Each number is 128 + 24 x the weight over its row's rms, rounded and kept within 0 to 255. Layers, rows and columns count from 0. Numbers have three digits each. The size before them is the row's rms in percent of the matrix's.

# layer 10 MLP up, 640x160, rms 0.0996, rows 177-263, columns 80-159
108:103108126047092121135120157123147158135138138154098117105119115130124140098110150138150090097152172105157158091131123150114124149135149166161179082109089126117150147107168142090108156125151171112165141108099144134129131182174111139119166140
102:131107096120127116117133088122167150101104124167147093116108135102099086118150110151090129106122169084103161115127161109151102132127115109071136146117138091136127126149099110155110107139124169156125103156108108115152150139118128177161123151
101:132131125139133162145134147119152114144105132112075137164177139125110132131109094140121127152150097141112120150186129143105099090140122120158119096159098106157186112105114123111160136144132142141143114116087104133143144119114156133156086095
094:128181148161156165109144135152154148144162128143126174128131144140143093123123115126122115109130099095105112140129108127141168116101154115084119096087105142107103126144153152113113132113136099150139070111151088135114147173147196151109139105
104:175156124141088121120122154114128122145113126114156104117165162148104096082104108107143101056170175192128135154139111147139105157125133111141113097073124138122105107102112108165134122085110163136138154156111103111118067141119140117164135098
101:144103163087125127150127127100130127090163113103121160119106121144123145112129137115127133104104091132140135136102128101161120144165147172117150136140134087169085151122131137087138085130123132171153089122108143120131104100135100105121142173
100:088163156111112159154123094168134140127121133138143147130116148128131114163134177157132157110136181151143142159115145172096141107105130154119133113121160148127112137131119180125156114163119142158137137124102147119149130125156121156151135142
099:132158134129122131132135178133105126124138157133151130139128092122121117135138096141118128105143131150162135198141099102128091091097119137172140132115126097090127105117126133126134161118140136076079123106145144183151096104198167113162149130
109:169146144135120154128141062138120169147106148120110129127116133103097159146132102112155125110098123178125123068088135127150175128142121151117160123107145118126130133124098164142096118151091178163118076128094105132161139156172144149144149120
099:146109130125141119140161164105135121137164091112169123115122093086119112125114154111120164173110162093127155127124137150127108099126161072151139160140128090140137154128107154140104096132146176138158127123168178099148118114169132169149131085
107:140135204154103118110115128126175087115097160109130152104108117146121122151128131126142087127165080163127140161110161115123123134160167111104146156113110126149107110121113117160141130123120142126093177093126137147162109132160148132135148122
096:134157130146095132085126139145162136119063127140158138119141133129120113167141149155157114110108111170138053118134102078082120113159139087108128118127132126102136110148136128147150118102153156071183103130125145122130140142152073112092149118
108:107125141130086101108134104143149144102127108111142108150102110139138150142097120119131102077132127107121112128169108092117112107156107135094127148106143133105151146175100116088175150115114127130123119156112103161100137151117132162139196079
097:117113170126131168125122170090103148160159119120155165132139132186136071092113133130131108139140106123150156127102131113154139092126126139092179133090170098142129126149154110150155113117120156143096124106111135160109146096108136092111166116
106:127120150138105111133140109120114139165103123121117118131091113126148143152173103117131177125150092097084118067123165136138103152161137108174104117148122090094163101108107143124155127142127090167098144112109103136097135108122106132148169119
104:181138129147098126128168179128159165177156152118137129123125090099136123099160121112091153139167123125153146136169093136109124153144157132188105184114139159140107101168136127084147120129155089163143114135112121111138136115128148135113110127
106:126122159076135137075150166106094100160177141123106145157143132131142118138119117149094141161104100087122142113100112134114163123183133110149138123144106128170094126143111077115149152107139110157138126151101169135117156090107148098151131128
095:148140085151071121148117134150114133083101126146143165156154114120128152142120115161134112120133154116132093107141147117112134112104159124131153106167132110120082136147131164132150162114139120129159144145134067143102179116140101110116130113
101:156091141133146143102113103133112140120106142118142110091124146096133103140114125172142109119146124102112120147173086085138151148128148096139179164138111132149115163125155140084082097137143084156151101088092120123123131099102089115110128132
104:120168137118118080122159105100114111119079108165087142154143136149101118140146133142134162103147138158186099161145107117090093154082134147126108114104177110167174154118122138120176158171110134146104144153137083167142157170172126136104137097
096:142135169166143113122166169169164082170104146147159137099145123103132121107154122105107138147103149062109115166136147099154194123125151101113136132186123166146112157127160165108129122120158111129117156172098105124134130114119150119134134073
094:150126128117128136089153125122126109127115117154129148170133132086115114139182142142147106113110112123087131127113125151096166111113108140133128123124140132179161180169094134104086134135110128117141150117162104089124123138129131119129121158
099:109141130158110160111139139153152155135162093150119120168097148151122133150129121134126112137132090084113146099104092162130103136189142130122096133135112109103101183136142165134090128143141124127126122153145089135142147143151123108162156119
090:102156135146123132143132144111130152143097144153093145148116098148109173130172119130165117150157156124109093150098146123131135166114138138085113114135101119134084109136120133105131120085141155135115123124104141174132125110142144138139156097
095:123143156076096142122114102165111137126104147144161148152159112132121101167133152139101144098108114145154111108136117119081141167138102154143128100153142105158094085118122126127116136080134096154166116117115094120139114118161137104148112098
092:130117127132151151099131113141085116132122130156124161169164101107115160134186078069094139096102138115090116098116110079139144146148143132141127112099113134132129145136173153134160164141143147115121120180099178149151112160165091129147134108
096:107105111174077096142116142127114096091140090125125101133121127118135120147119109119086127099111085107129131104095127121131093167101142121131062140129125096132056181099104107135130136129078166118112105095102122131121123137086126123160123098
094:131145095088134134138148118132119157127104153116109148143129126145096123125174113144120140096124138120109135124134118139140120170136138183122119106139132143154136126157127153152113069076132144100146139075108089100158123124117109105106168165
114:134064122184111173177133155067139176124112159124176107122118076140112154126115085136088136116154158113113156138161173124173151124146095154146118158080114115108125140161142157112157099112127151096154134102143129112143156117142117132143145101
093:099149168142111128103138066110100125109130161144128120111111107118124103120161147140146137123158162115133096143160142156126109169149120140136143149144103139147105117112085113143133139131125154156136076137093122123150163118159082123159161096
097:087137147141130132116131105144116145135142124095157104108108116106118102157150162159162182143149123105107115106112073103149101134136129155094084126125130121113131091123129159098116162116125122161143167121117153094155118125143144092113128090
105:148122154159173131125129078110109149125125109112105133151116133134092148109159087136132142137140115146096127139168153129147173142090151122179162119171148153116131162101145119117148150052136141094150122151121164106144070167136131098126163099
110:140159117135093140117116161151129129108123157137130088129083113107102121088119141155166129133108149112118119130177094131162129150142142112120111109103091120073103130124144109123189150123166136169128104106139167145174132191143155127139108122
098:130102122161142144089115116117126079112144133071100154115101100118169109142108116161091145108117150163095111132152150060170152108162165131176193145127111129121125115078101112125151121133138148135177149122145159092137162115159139091139128154
103:142138123119132092098120105113085110132147104135114186126135161095124129120096137106137110112076106157115148101133119124122061135097137157157142137103123083105180126098130119185164150086107106107116125124073079118114112101107175149102117155
096:119104127130154131168152134143167144133158129117125097138168088149094107134134113146144160129121151109138146090138114093126132149169122145113121110139155091129112139109134128145103133154106191138158108089079149157100121215136116163128133095
105:147122112162129148136115130161143111116133094124119143128126109117104073148143122136092095125137161128165085138141102151130143082115130144143135127135136114034147153162136126102071120124120135144160154143130144104143127137169140117107129153
105:143104129154082123125126129151114062127142121144161100109123120092163150136122124121100129147130147130144103127112112169113125125125148110151102124076102121139123173150136072134166140164159099127119154115103126150191158139131128129108143145
093:108140118127162132140132126106109153143149138111094126109130200120140110117110132105132159155106165161102131098138101156147118134123153148189159142129103136149128173145101153140125092099154143110157149172129178062129134160131150088148162120
104:123079121165137146149148091097092135130133097122142109092124075156085161111097159147100147134136142143120138119086105146127095161127130096189134103147137108105128114136123119145128138214140122146111118139147118113140158090124082116162162105
101:099105168145104146098137116133155151134149137122134177089103118160139094144109114134127120112152092134165132190086139106117109128140121117127131126097120137121170131106144115135150103139119095139205120106128148113152095137118119117116127098
106:150137136089105126110136131068127162097149148131098109117185147142130116131120126128117122144130109121108143117108151140118103157121130176138165146098171151102128139153135127162110129165139127144109114120092096155092137130128113122122144103
111:098165137132154107119106162113126143154141122151132114087154152137113117092157176145149113132124159137121124150135143126147170162144147132152137140134100068122148103150119106098095148136121167168154145120156189147164131104121097161140111165
100:110107074148110122119116152141163123165126149144109176102089170100153164157132157147138103119128148134091137109140134124158131154109166106110120135166150131109110151162129137085145139155124111101143141120100097153108117121105097121140129109
108:123154140112146159099112118151108134121161147163116089126132138121111133102099141108100129147145091161096142139120143139127141172118129131159170158142116154136087132152121122120111107138120135089126151077133173133168144140093111150127132145
108:139120096114109138138132118133124141150139094131126099147110128115139117059096146158117086149170159101112098135131114135134098138097102151112170117152131135126135150108151154138113166151133160146153128148131133089154182130086083144160133130
106:139148086125136114161135169076187139121118105096147132123161106090157101128135133146140129149128163118139130164130133119155190106136172130144137149106084140147137121135113139135123157150139164123132131125088155126078158152169177169157141109
104:115149110143178151187148157116121153106118134168160129140147114136108127127084108203153118108114120160162109092126122115117101149127103132142132148114101139188146146111099123134120153131166107088127089137157094126140103145100141120117119119
099:144112139139121162101131093114142101142101153155191129099129123108129106139126132142167111116087151115134109101118105123131175133122139098108081131135128105108116109144123108135091130108081110115105122075075131107137141133168115083133102113
103:121094130105114151092123129133145151107100132156131095120121118102113140090114147155133073129169153176111147103153088153081126140128129118146152151115109100126143185123132123118176135109154167136099134166144140131168137095103143110112126161
099:105153114156155164149118167119112151156106119121106099120083115133096135142097122126119104123138132137171090161094143149159136159110095147137136097174122149156123127139110139149168154122134120146152145135133172158098150172161115159122114127
101:126121113085127119117163170104114087141139134136098132151146166168119147113148123093164136119127153087125110110147105130099113136119102193135111156143127134145090096140151123132131148126112146174079128148163176144132131095156144123106141147
103:145158144161103137130135142144120154146165140150119130113142100130157092074144137118130117138160140138157140120097122120111142124134127149146130137154118107117108150163146161172111150136135120097100117161142134115182163181106135164164141097
105:120122153158124139114133108112139200101099155153132105101109152069110102133091125138120086157146151098138105156074113111067091133123141115130167140139125128110104112150139123117135140175133129130124152141136124100127109146124114153141156133
099:156131132099126145154146109098099135115117143142173120138123075127141144094145147111115129124133101180139156076133108128143146118136161107133124115112138118105125102137077144145160129117101113112137145140117129098110147143135120126108139140
093:160103155108163118121140129130123129147113102143094139088157101164091104103135129100148155111153135120127120133152146084123067107158127109114128098126134108118080099115092106123152169143050077119128111156140152120125080151126120149117139149
098:116167090123136118093114134123140086133136116106121137098140131094122137134142137151128134151182103102167134123136170111136103140173147079140108113158181146123151116125102137142173149136150107130110140159157187157146130149144101132151161104
100:150126124140123122172167149131122134110119138149139100115110158108136099103107150104151117116134107133159136095167144143121192118097132127102149100147140112111121201131150095120164132113108165084163126149121100109071112124126158138090119119
098:159142139091136126125147125102124127133137109113138117132146176122094134090179114111102106174115161104073136100150171125111131159138120132127138115145128133143176169121136111169122141162110156114119148101118170100142080141109128108166143142
102:092147143130150159123093140082166104156150116134134139132108129146093105099142123118177090151118123170145134126120138120120144121154084108102143120165106112127134124123124135156107140092132122128096130156095137151130153139185133105133109159
098:164114065153120128136122180123097136123096127085103117121093116081123114129150166104084122134115172091135108113142103114122142139123132122140121135134145097175131155149130104150080107124141120140134089084129178095135105100111119124144134136
096:131141114125130186123091111111134160147143161089150112127144124100121139107149149156096128162126167107135141131134128093152143124114117098149154164154134132100168140144116122142161092138115152121110173127090177148140174083128062122158200118
102:121128139071123087147147146101121162131111113126155165104114104117140108096147152082123126123138116124134155103142110102066107092127149113179143169155118109114161161127153134137133097131068102123128098128095087094156146147106102157130148119
104:133106163125121155144129171125106102144101123148142122101134118138156164114121163135088081142102118139140118122168106134128147119134076164130112153115107169081125135169123159131117161141097119168129166148118142129109142098127080112106141104
098:105151131191103124167156147067165175102136148165171155115147112129140168124113170153137098101128186116129123134101121140081143107126129116110122117164140108156117146147142136121126106090107145105137086124154135128127142134109075148135120085
098:113107108092100139130119111135139145082152148128105208109184136121108167114121116132123117089119124107099084157121104115124161134124120122111097124129117115124137143126157105099125082168147133142163096167133159159125068152160101115141113119
100:135155156097122077126136104121118108140133106130150105109159092119135121192149125139134081082106129103146118122118112157151113119108117125096123133156158133138122151165135160125078101088133078130179114136126143129087098138123130159123126109
106:125119129149098134167166107143102155158168152118140143120143154150161131105106112118147153139094137163101106135169140124169154116082156100157158192159138102116085139138101133158134122144096163136188123134119115131089076149159138171138130121
093:121189145097133158133118113133119134094078140111113161148129126126158170137168106123115137098145167125131094127156084131146161147106124181128122096138112137100139134098124172137104141095087122131122119119135098151152133143149135130162144135
100:125122093122136169142085143113100136115118122104100125109095117098112140131159124144134130137120155142148124148105124168188109148120158116128112149131110161126108168122146102173140099144130166142128122129100136137117148088116106135100126138
103:135111142140120151092120118128082141166088122150161166155123130116156135146146119163132120128125117169103145130143150142159129108153117142141143098168160108139132104160137136142133126127100164111174129095167147163136129103145096120152085108
096:104132134124124138138161151156125150120093164142116129137139122162138097160121117094134150220110111093133111107114136167127149149122138140144065115118145095145119106096135176107118116129149114113129099193121171193128144108132107147135145150
094:127111157155126130073156128090135172149102124139083091170117131112130125135172105109136147153133113164134089126103154154166129230105119145115127126126135142115119153154140187100122142132155148149133076118140135130087174135100119128124157142
103:105168141129122140141152111163124140136121116154138102149150108096143098116162133124147154116099123134142144075161117198135137119121133131116177138157122142104102156142143170129111155183161138110097107096095095102170121153112128110162134116
110:144156150117115131139136148119098161109161127196136170089138135147106121133129120121112115169104156098080167134141099155113150163146159131142114135136128158161103111088134129144159126131151130079122126139112113120130182138127156107110144141
100:102084135124104161129111164109115140064119131136156145163106145117131157118165076097122102112152149105172111153077092104174135133133117128151168126125136161151092107122133134122122100112105171110097123137108121149115149137132118084146127145
089:116127161095155113125141117173110133149110147144137157160158105142128124120153070122137154102113137165142060130105161106140118135118138161117146146139119125130127159101144135118160100167110129107154104155140075198081127168151127122110141140
094:140130145130167161120128130114139117140123145126059129097101124150101149082148120122120117117128135117121047150098125139115105156116142141163140128130158141142147153103137141126123104118122131141095105141115139135095172122125063128087108163
100:151096126120116135107156098130120121185137113128146122106087117139136117147124118166125105140165113120101093139116089134100148151114131134107126121163103128136103111095137170142137179129132159113169149133138122103132139150125157129122158136
100:167090130138123121122137154084093126145080125135124141094122124157108131074125125146151121051103105104103150135118115127122077121164168150127188107118148133137105150140170104125120166106108114111115143106088138171159144170123102135156116084
097:115097123134135147092100100116084117153140169098097151099135103106140129117111082131125142133129091153167122169109138110106164137111115117140093164121116134121164114143136134134125147131098145096128100073136138166135110145144131082134142115
100:122138091138109131097158125118146094108168108132086103143145074063140151159178126138131177149146111124138119118105158141128126137117106131162148155118111118127101132086129157135112125160182154114173137119133122170154131108128157151117168104
106:105146147149117084118102110118164112128140139125155125178137146140141133127165099190140128160123129196143143138154113126116122147123155153098144159173152085128104126102123170133139136176158103109110135146130128151148136141150138106171095145
105:106143149152070092109131137130137140094129118122112125174120164124136138175125124160156100115125145124113129116128134174146114144145153126125086132119112151141131168121100144105147173148134145145111188105058135182104174095061091147129118145
096:107150128158123170142121123086143171148152116131099114141120142157102092153150123108138111142107077152071129109111139156145157140136160132101162112047114123132134178138141115160135122145119128114180148146156109121149164139123144087133136109
099:138100076171096105142121117156122140129099108149111096123112143130098123140166145123134076118098126102095151120075135146109139119147162120120159148134102127153080154133130155087125123107168143127132077165107073150126123120110093153161136136
101:143145132145136113101096088139182150141109160114139129070133143125129108119169114147124132087165113103104125128149113118140135130134083095131119137120113108126123169072147158170181130175165140126122162182081151125132146102132112114077130124
# layer 10 MLP down (transposed), 640x160, rms 0.103, rows 177-262, columns 80-159
109:109099119138144128150138109134153112135098127143168113152161132106123134109121102083141127127179130121098131121166132102114167146096143112172173146131140153155127138147138063145105108116119151144157162145149113108117138124111134140156127137
107:153133119160116143147116130102112136147152125162130102106137133167161078104133157121134149114135107113110152107151194115137122088135092152108160153136162126150112116161085143137148137137115142119102121145133093138157128105133171146177116097
089:133145146096128144136092123151179171132127135154161096130128142135118105128122070115121094133109132101105132132114099149163104124144125064113195172128161121156119100139124145121139112157095177138089188129137132102122136119108131090102076090
088:133137092076143156130186133138120103132085126118104121146111108134141174137115144127101142081100154124141155165070160133141124122137129126116100134132166117159140115121141126099114138170128103082170119141132184099087134108144177104149116122
109:130129124124155129158108129130144124120150115120084102141095126159162107124118136110136146132130143163110128167116204128154098121106148151136134115117175130133139138164139161121164142159077121108106137122085155160143103153156114149079075138
096:108112119134103104081092081115153126164160111172105128128128137083123172145103138139105077118146120146103142130144145130118089111174145104110165149104095113143172112143119121145133169118160086130123151121103127127166185147122110120106134095
092:128077145122114111144170148126135138175131108147110132128111145129168161118122114112119132098075151120093115175152135151121192132108133110118124110157138123125103124095136181122145138124114112150120113138157113139119134148150109136137129128
103:145082147120110100155136182100177112143121115156144107146121146124139085161129151129127157110115163133134113093100126154171145144091096138120092133190156130132120094124154081140154150134121127093130122097109081136157126122123128143173160105
109:106107130159151137138140152166124111102142079169130132114152156143111161117150144128085126159153137153141127160095109143159127130092157111092153101165133134172134098123149097137069151065144119130094125104098127145174120161120133153145141144
094:117164166117136124111115120115181143136117144059133123127123159150182129111142121159137128113148144140147124100197122067131122140120109125102101130132153139119113120114102053122115146098101125129111102108133129161134144160109139100120151167
110:098107131115115122142155153150105133128145140121120132148159137134133105166138050110115140109122143142121065136109137137113102153111126105132133156161142087110153126130135082140129149164143102123099156130119115130170138161083168087122104136
102:154109124133129088125126158120101102058155068108110130187126125102092121107145158109109145140098176107160167142123106151141161130125111149133110160148128134141094128123166093152118165151097124145126164153127104156145131075127143152108138138
109:133137168107185141145139140146114158155136112127145172102141116129148163098111106143146118160134136113133163111139076126122138146075125155115117136139155126096127101179155094113166127089133130177131186154156137146107128101198129132107143089
098:161129164140147098114093153150105130102123167168124055118150139114163124148091124117160133101107149122121145125138144113103125140112166121138097102139112117088107094106117144141112150128145136124163124157105139115110181149139113163168121099
105:164126099132110079098124132121152161131131135124113109095122120118141136117133167110122154124130100143091107151067158141138102107118088150126177102154170183135150155117121176100139151138130130116150109125148090131094110137124094135157131128
106:098111158102156035144088134115119117155130155098150163133159146132116110103115101169135185106109140158147128115118134103110145099127131122079138104115109124112152130102115140127138119137126146087138180141170127107132163135119149129171155124
101:145138114218123097125106148156168128080111115143130132128109092114116125133116111140139130146134136134119182127131127136129124141162138129124202104114147065085153136150099101146119125120069155111136084128094121131158139131137113179122122137
097:177093124121155110157132141128139146130167124071063180118163126140112137126139131140118137129114115169150133109111093109141096104157120103089095162162135112122121134129163163147163103130106138128134098095145154117135125156109114147120163130
110:113063148126117086128138119129166098090128164112086121139150127127107108146106113134158128107125110075128089153134122107157112123109113142150119104079106104135090115138126135090111139118125125153123146110142112101142073179104124127107141154
104:129104127124112169131109153162121123127154127095098096111069080126122138169076143133137138144094097144113147119115173112112182145133155132121101112193095146128160129134096160142110094106190129148136126123160140148127124075146125090131140159
091:112099141106127105121161097123129150087136152128085151151077166134152154134110080130155151140120124150142093135124129113172114180085119112096119143124142134109117111132121121126171103139122164088124163106122152128132156097118124117102148123
100:137096117112090114108143149105191135146167166129114110133151098130118125128123165100133151174154160082162146108153126142148141167126104127127086122158115116115157121110136108156099110130157090095138133111132117116148144118171117164130149126
099:127096123095171103170097126117116115107124190134118057119108151136114141153136128124130125096130135150099091164089152138172140117128141126116092128126159121132106134114148129079168103119115157100128118093106114136096144120138107129146096141
091:144140112162106130072143158144116109123142134127164171095115123153143114104108085109102089123119110148119171111148147126095104108107164120134151129181152105082145161117094140118138119132109177134136166171138110103135127131089146089087158133
102:114111140111089114152114180141177098106130111112086130135119158085116148128157093135123093130099153133150138131147157148137111105136073159149131128127161162133122145102099162136089080167099158138110141132091126124126083101115150161110095144
089:128077178132135142160113104097153134165133116115137128115069153156154123127111137160164116102142098151106136131159128174128135133136143110121131141125145160158107113051127172140118116149104142139108171084136106131093147154149141133123102170
095:154154183140156135119114120123101104129089135118151128145186130097118090145099119106106110116149148116169093134157132142203143118130079108130139136120143124177154132104169222132134154130096122136123129127123112117150156134181142109135104152
100:149185150123153098125131162160120120160139124125116145144120178120148110106086139139107076157142131126080063135091157116117098129159154119110111110135140135169098164122138135131126208150122136117146108134117136176121126126119130122114109109
099:123109158116120116142153097153083139149150124148139086133141117119058111127119124121119128160103112110114100071148125125125148117126124150149113112126155136183102135130133134134122148144104127194156105168089119152169101121130132101150105143
092:130105129106140112132105134145119132127102137137136161125172113157127155110128141121122083097126128089154152127141087108142128077096074162165113121144113081101124134164153169137144145138105129100145125122103124116126134092132114164098150145
115:140132147128144135104177106074124137167170131111109124147114108117142149140132137130120183131153088134096145146093137126111126134129150167115100109124086119090112118093071143118146154076131161143122163142083131158122143138121148122144119118
109:127094143141150120134103123122104104160120082126110142181153072130137122136188137112148138130160133117068146143106136112138146136106104104177145117127100080088129129153151131142130122122108088155112129113138132071097123137127095147110152119
124:129120135134127102135111103151131103124124092096112102090119157126134112143148142127159127142094176099189134166117092151189108137152108144138103113168107149142104161099168143143129134158155137123131110131140120132147125172110129160117120168
100:098158138117104136158157159139132159136098088136101098101174148101125131132102128129160126121149066102094121139143135153114076092082087116082066125128100107156119140119119109084136141161117151127121149162127104142151099102108164130128127108
107:124115114092168154154100115103145131112203113151154115143108143126114177165166171151135120121140145105097167140109127141103157144102139141120119106145147085117122131104113132123121108139145116141155107128114122096162113159111147137124100160
097:104176138171099141135121158158114160127148120135151146132142166099157150129082145115130112149090137102076127123127115158091151136097155093135143121102116128092115171119170146138092133145127120115143167137102136134100119108124121079137096094
112:129108132146182096178159133166114142101173106147152129151133110097118147112132129127143123156107147070149130154124136138160145149084136158132127159124111138136144129112116106109110142059091146105097100104116162129148126139087151116135151147
107:122104107158164121118101156159154124130159127121149102143148111137127129140125115124132122082165111102189158119124154096143122110109125165104190129164091117125147094113109125118140152100131147127111127150181152138138144121121097118144118125
091:150142170113081083109134131120159104122130159125090132167109084146158129133144101160133074144139077132150114173085178091156115117129090129064146109118153119129143128133142118133154148143085126118114063095135107154123122140119094138119092143
095:157207126136168112116119129135126124135105156160093131147146134125142131120126097096116117127114142123100111152163111122102145120124128125122149142154148139149117125119103092106139171112146124137130133134130104147117108177136122099139156159
095:144139125135183146118139105143137099134122158113150095186145092128093152128124135107136118159128164142148130098162138159148128108107091138139109085152119111120110135126140132090117148134099200124107151109150153166147140119149137122142133126
102:158153128102097086165156106152136142142130161125121111121117129132110128179140100118125112164167106065118141153126124125101150112099124115107110161093151161144121150133097144119133095163191146133134151154120140144094114160094138131143105111
104:160139109131140168109133145126142107108176130120144150139108110121135117166114125130102115131093138128100143143117100175146157141127132132139093084140115110140128152130150097145157125131125125150138112165094134087128127118164141121158129127
096:105185122107151126116137072124145126117108103101113085142133125133130120122136180096102136121132093121181138129134123114098126141160111109106142085127134119135101091144130078122116088182130109084171119104101197115135167166141108150098169087
111:103130149147131120153125179138155114134178137136151146130114101161137121155184120122115131100124110115153101136144132148130147127136138156141092142122105082118144095131144093075096156121062112166138122124118134171155151146144167152130143135
108:133144168132114157133095192119118139135123145119149153141151145125124145157098153090147104121096137155121145103097102082146110116144117092114133113116153161101134142108137107150141121091171094143114152174124180114099102118153135132130156133
104:113108088149152102119123127134117132174100144117167112141135120117166141112126173151143120126147131143126096136128087116106112126148085146175155117133139098133130142153160176140129116144125117159103144076106083166153193130108139096116130145
096:163133127151197133166170114124157148129119140126161156144174129146137151149117107160136122125106135094133139100135151136117138129164113157174179106134148113150131134143148085133119151112151080125133139106113125123145081141122063148123135145
096:145099096128123112114077164141101130129109107102087109145138149117126194128169123143140144078167154143189131156134104135113104108118129128118084139119126157180148150137150129130201126144144116124147144169145110146095145114074137155101109147
101:161117118113130108093134149116109145162117141120106133113118154125147132098091094103131121155121137137125126113113153120098117135138118114140088117135140103181122080114162114108095175138113114118139132116135146125116158145112153131158147145
092:093106179102156130127160088168120155122152142143126117167105158100134164128137130149141150118151146134129105097170136101137133136148144094122131159100143132126116139102117128151097088125120151148073114087149143146152119102113113085091157128
103:098103213105141135144059149160142074144155117158104167109124091116127123131140114125120109106151158119086128135134101129124152098188149130186118115133114114101091119124158135126123084132094132117117153155121140132140100127145139144176118109
094:131105109114131122134112098111150109170159127129151113187095174105133142137144111146111146134117108098169122124106152158140105124112110148169145145134142104147154149115123170148128119134097135146125128078129151163142128100144155125067097136
103:120148179132152150150129144144079172175080149148133118119105120105147125132178158117097126110149177095106135125123110131129141102143119105151117142149155128123098124149156131143121115114125145159161113143099143101138130150150124122097114106
101:076101101107127121179146115127111101182104116132116135126079131170170111181115110157175119171135121091133099084106114135139158125102096126111114153144122122160121128153152182103116128106117111107106112106141136134138089084121132146098119135
086:146078126147125177129124104119126092151111123107135183134145134096148144122162085135138114119129101135126164086141144099102141136086148160179125114070111105146120143144123179127106099116142111137129133103148159143166163125134106097158117115
102:147118151127138104158136144174125129166138145110144116107118115130093138113145071145107116124132110081147128119086137116125119176111123147104087145084115100128110155138139094107134106143102138150174164120088155112099115156124092133111109127
099:057128089125110120124149120152154152147116109137122133155114106151135160141161141154140105160110140122119143086139108081139103157154135100133128144130100119140099097130104153097105149101132107141176081095131107154153156136137104099169123158
096:124173145143103116117100102144139156089140108092153113113128117124146096142146095138128131149160146094130150134092171087119093128138127081155118135137116132134118107108136118111178170116110100189138168089113161131133144093135073166126142150
106:100142123151174106165120121106112083132123131127150145154149069119078176169114113118132138116120103119089153144161111166092138142119125148121104128125161154102121134160180103123135145115148105132119161088127126129092129116130121152137098138
102:077140123121174125104123129136169136073124091123134104135137115078146162130134140116131133170121124162090116130163097108103164145154141148112095087114132136151094089115122188095135150157136166117154115150140153148128108164172157096108088112
101:105153104115128134101122157101131129126126142170121118154151139087164152113095168100122101108106125152114127097165133123119113134153086168124136131119146093118114116128125095150159172147174087120155129111158114175137159107156097139124098116
102:117108074131135155107088135164090091127139107140110123139143088093141126149130139154148100191130102152110125135137144137113146138167120125148154110137146136114146149095140059138090107153111141098139119131085139116180137158138128122113123116
111:148126112070176109087155108133131149159140134097143126129132148136108105166105088114156151130137132100118151165091124155147147141161085107079168153139128171121124135132135128135151129158158113099138115173126134137132098107137083141086117152
102:119132138134140161107126135143127111159083124094091097126130136111100123136145109169160135125066102129129178140087148086126102120121130135155109108182149146143115183123136149113095104122100141145109150109176118176069070114122163137122127133
097:094178138149114131137136075134136154091128096121083140158163168145102093155102141149132080139116167118112127135145107100121150103147140177130136122142150070151114159153155128082127125131147149119103149143120145111086115163111161091121159112
094:111107096137136138163125118120108112129110143108138153087102188126129127091101144096103146103127123124087134092176133134160124117156159162087152111171146125140109163129113139080147184115098119164099124167160105128110148151112132164140165145
097:144093108131125115087131139070111116155159124108129138124120098162127171096115156114132140158139133093158136107119062166116109134127134145111127073131145122103133106133097109162120149121157086127116117094118133145108144108102116142130165156
096:091094127158142159146143124142154122117134172139140087139079149107160136105135124128098133108170105110125139118075155133104122090108106131154136122162154123150151132126099146103121096113104137118123160082167130122146155196083153088125156090
099:135167125104101096132103184106149139127114154187098126117109139111157113142164110101162143095131074121123160121091148124100150140141104075124140136102111093103096111107125097124137124126113097150149136136109079145082151197133137152108162133
106:118131120098129157155096133128124119121179141124114136098136074136086117117148121148119127103154135118139131101135156156116073133164153134124123118113125160113133130126141120135156139113118110133166144118099051131099136133124167085174144080
093:101144113163129106114100087120132091151135101148136136146115143134108180109130110144068108059120132164136178161133079107134115146152162148139148133130119147135155168156122125143184103151086130134156172127152132133098140119154124135110081075
090:112115147131092090171110175168126101139200161148140137113159120122114131154136089122105123126098130100096162124125107138110151115164182105143123155139185130111130142100117098118159121128151121112106141106148149126155119138130113099143163076
109:138084099157117116152101150138111144151177157139135109099121113137108097135084153128118127140130124141137143146105163105094145110148145183107146157138154115117078151143120107150128101129154114114150118125112126168115133166131121103124112127
111:138137115107170112147100124132141140140122159137137133137135151096128113090116132110156125180129122139132088150103102081115099090152145177120171130134164139174129145134132075169113136095169164138125156166105094150125104100157156133126157121
093:152137084137111138112133159089119094143164131113114118099157127129144090128104152131154145092116086163161164119152118128127121135137108117094124104178124131095133150117079173161122142176192114191138133159175151106131144165131149140137107115
092:174103118107172129116142104122149107111117171121130108142117089158141113083115126121150125114118179121120192129150138125157094129142114117113102135132142117104169112158158107115146157072121099136139147124143113090119172142116121167111111166
087:119096123133156144152100134127113137135128106155153126142157124104123106148120126116096150133107149136149105144128146174135130159135108131115130149085107118129112112152138154159165164165099168083162112108129131111139132149127128114100108120
100:104132152122119131134085072142143120090126135098148130122121125118104124108154126123096128131124102135115107116120103132113117200099084162136128141109132102103167152153101137121147113124131094145094162114119113112102105108117144095129135112
100:140088099100113131150163147117118094083133127100156140151150141139100150125129140127148118127101086087186100088125146132124106126150118100099096112079125094116098142145146201122165170096099157136139143115147156136160114131158177146131104104
094:119139108118136119092130127086164173142134076115100125136130169165139115155157126143123101129062148081094100153107162142095095077121114145103122140123122145137120114097150163137130138135102129086130125128124141105167113113119079132091133143
098:139164145114148186126109106146099156147128127120154159100184127162138098101123112101123147112101138160138120115129131154144136130136118098153111086126080099109125136149114135144153109144110149114113092147069137133129135104117114116132090101
102:108148126151128139114167112124099132141143171111176129130081119104092094123120158092113117130119118125117158144122101067116180139142155148117104103134153155135157112147151160159113095171107141111135142118131142112082169080151100162104118168
111:147150144144112105089116120121155116125134136125070132159188147121167109114148140142173133148128166096095110148139111121133121072138101111160117115097111137119115096096106117127128113121126148143146101141106127176126131157150140130100134122
097:150150127095132146093131118130103098126124146103127155125117135119095127122085152162124163132109149093106128109169102135160077145139107138139058156149179115131118087119153143100129129167143131116148143137116114145121138105122138146133115132
104:125142159090167153109153143096106141145156119144108136110145137139162097155152117093143091107101150071171120129110120146117123126147097116100100141124118119132105104108094144101139118112112134120116143075129132089122156143140100106101123134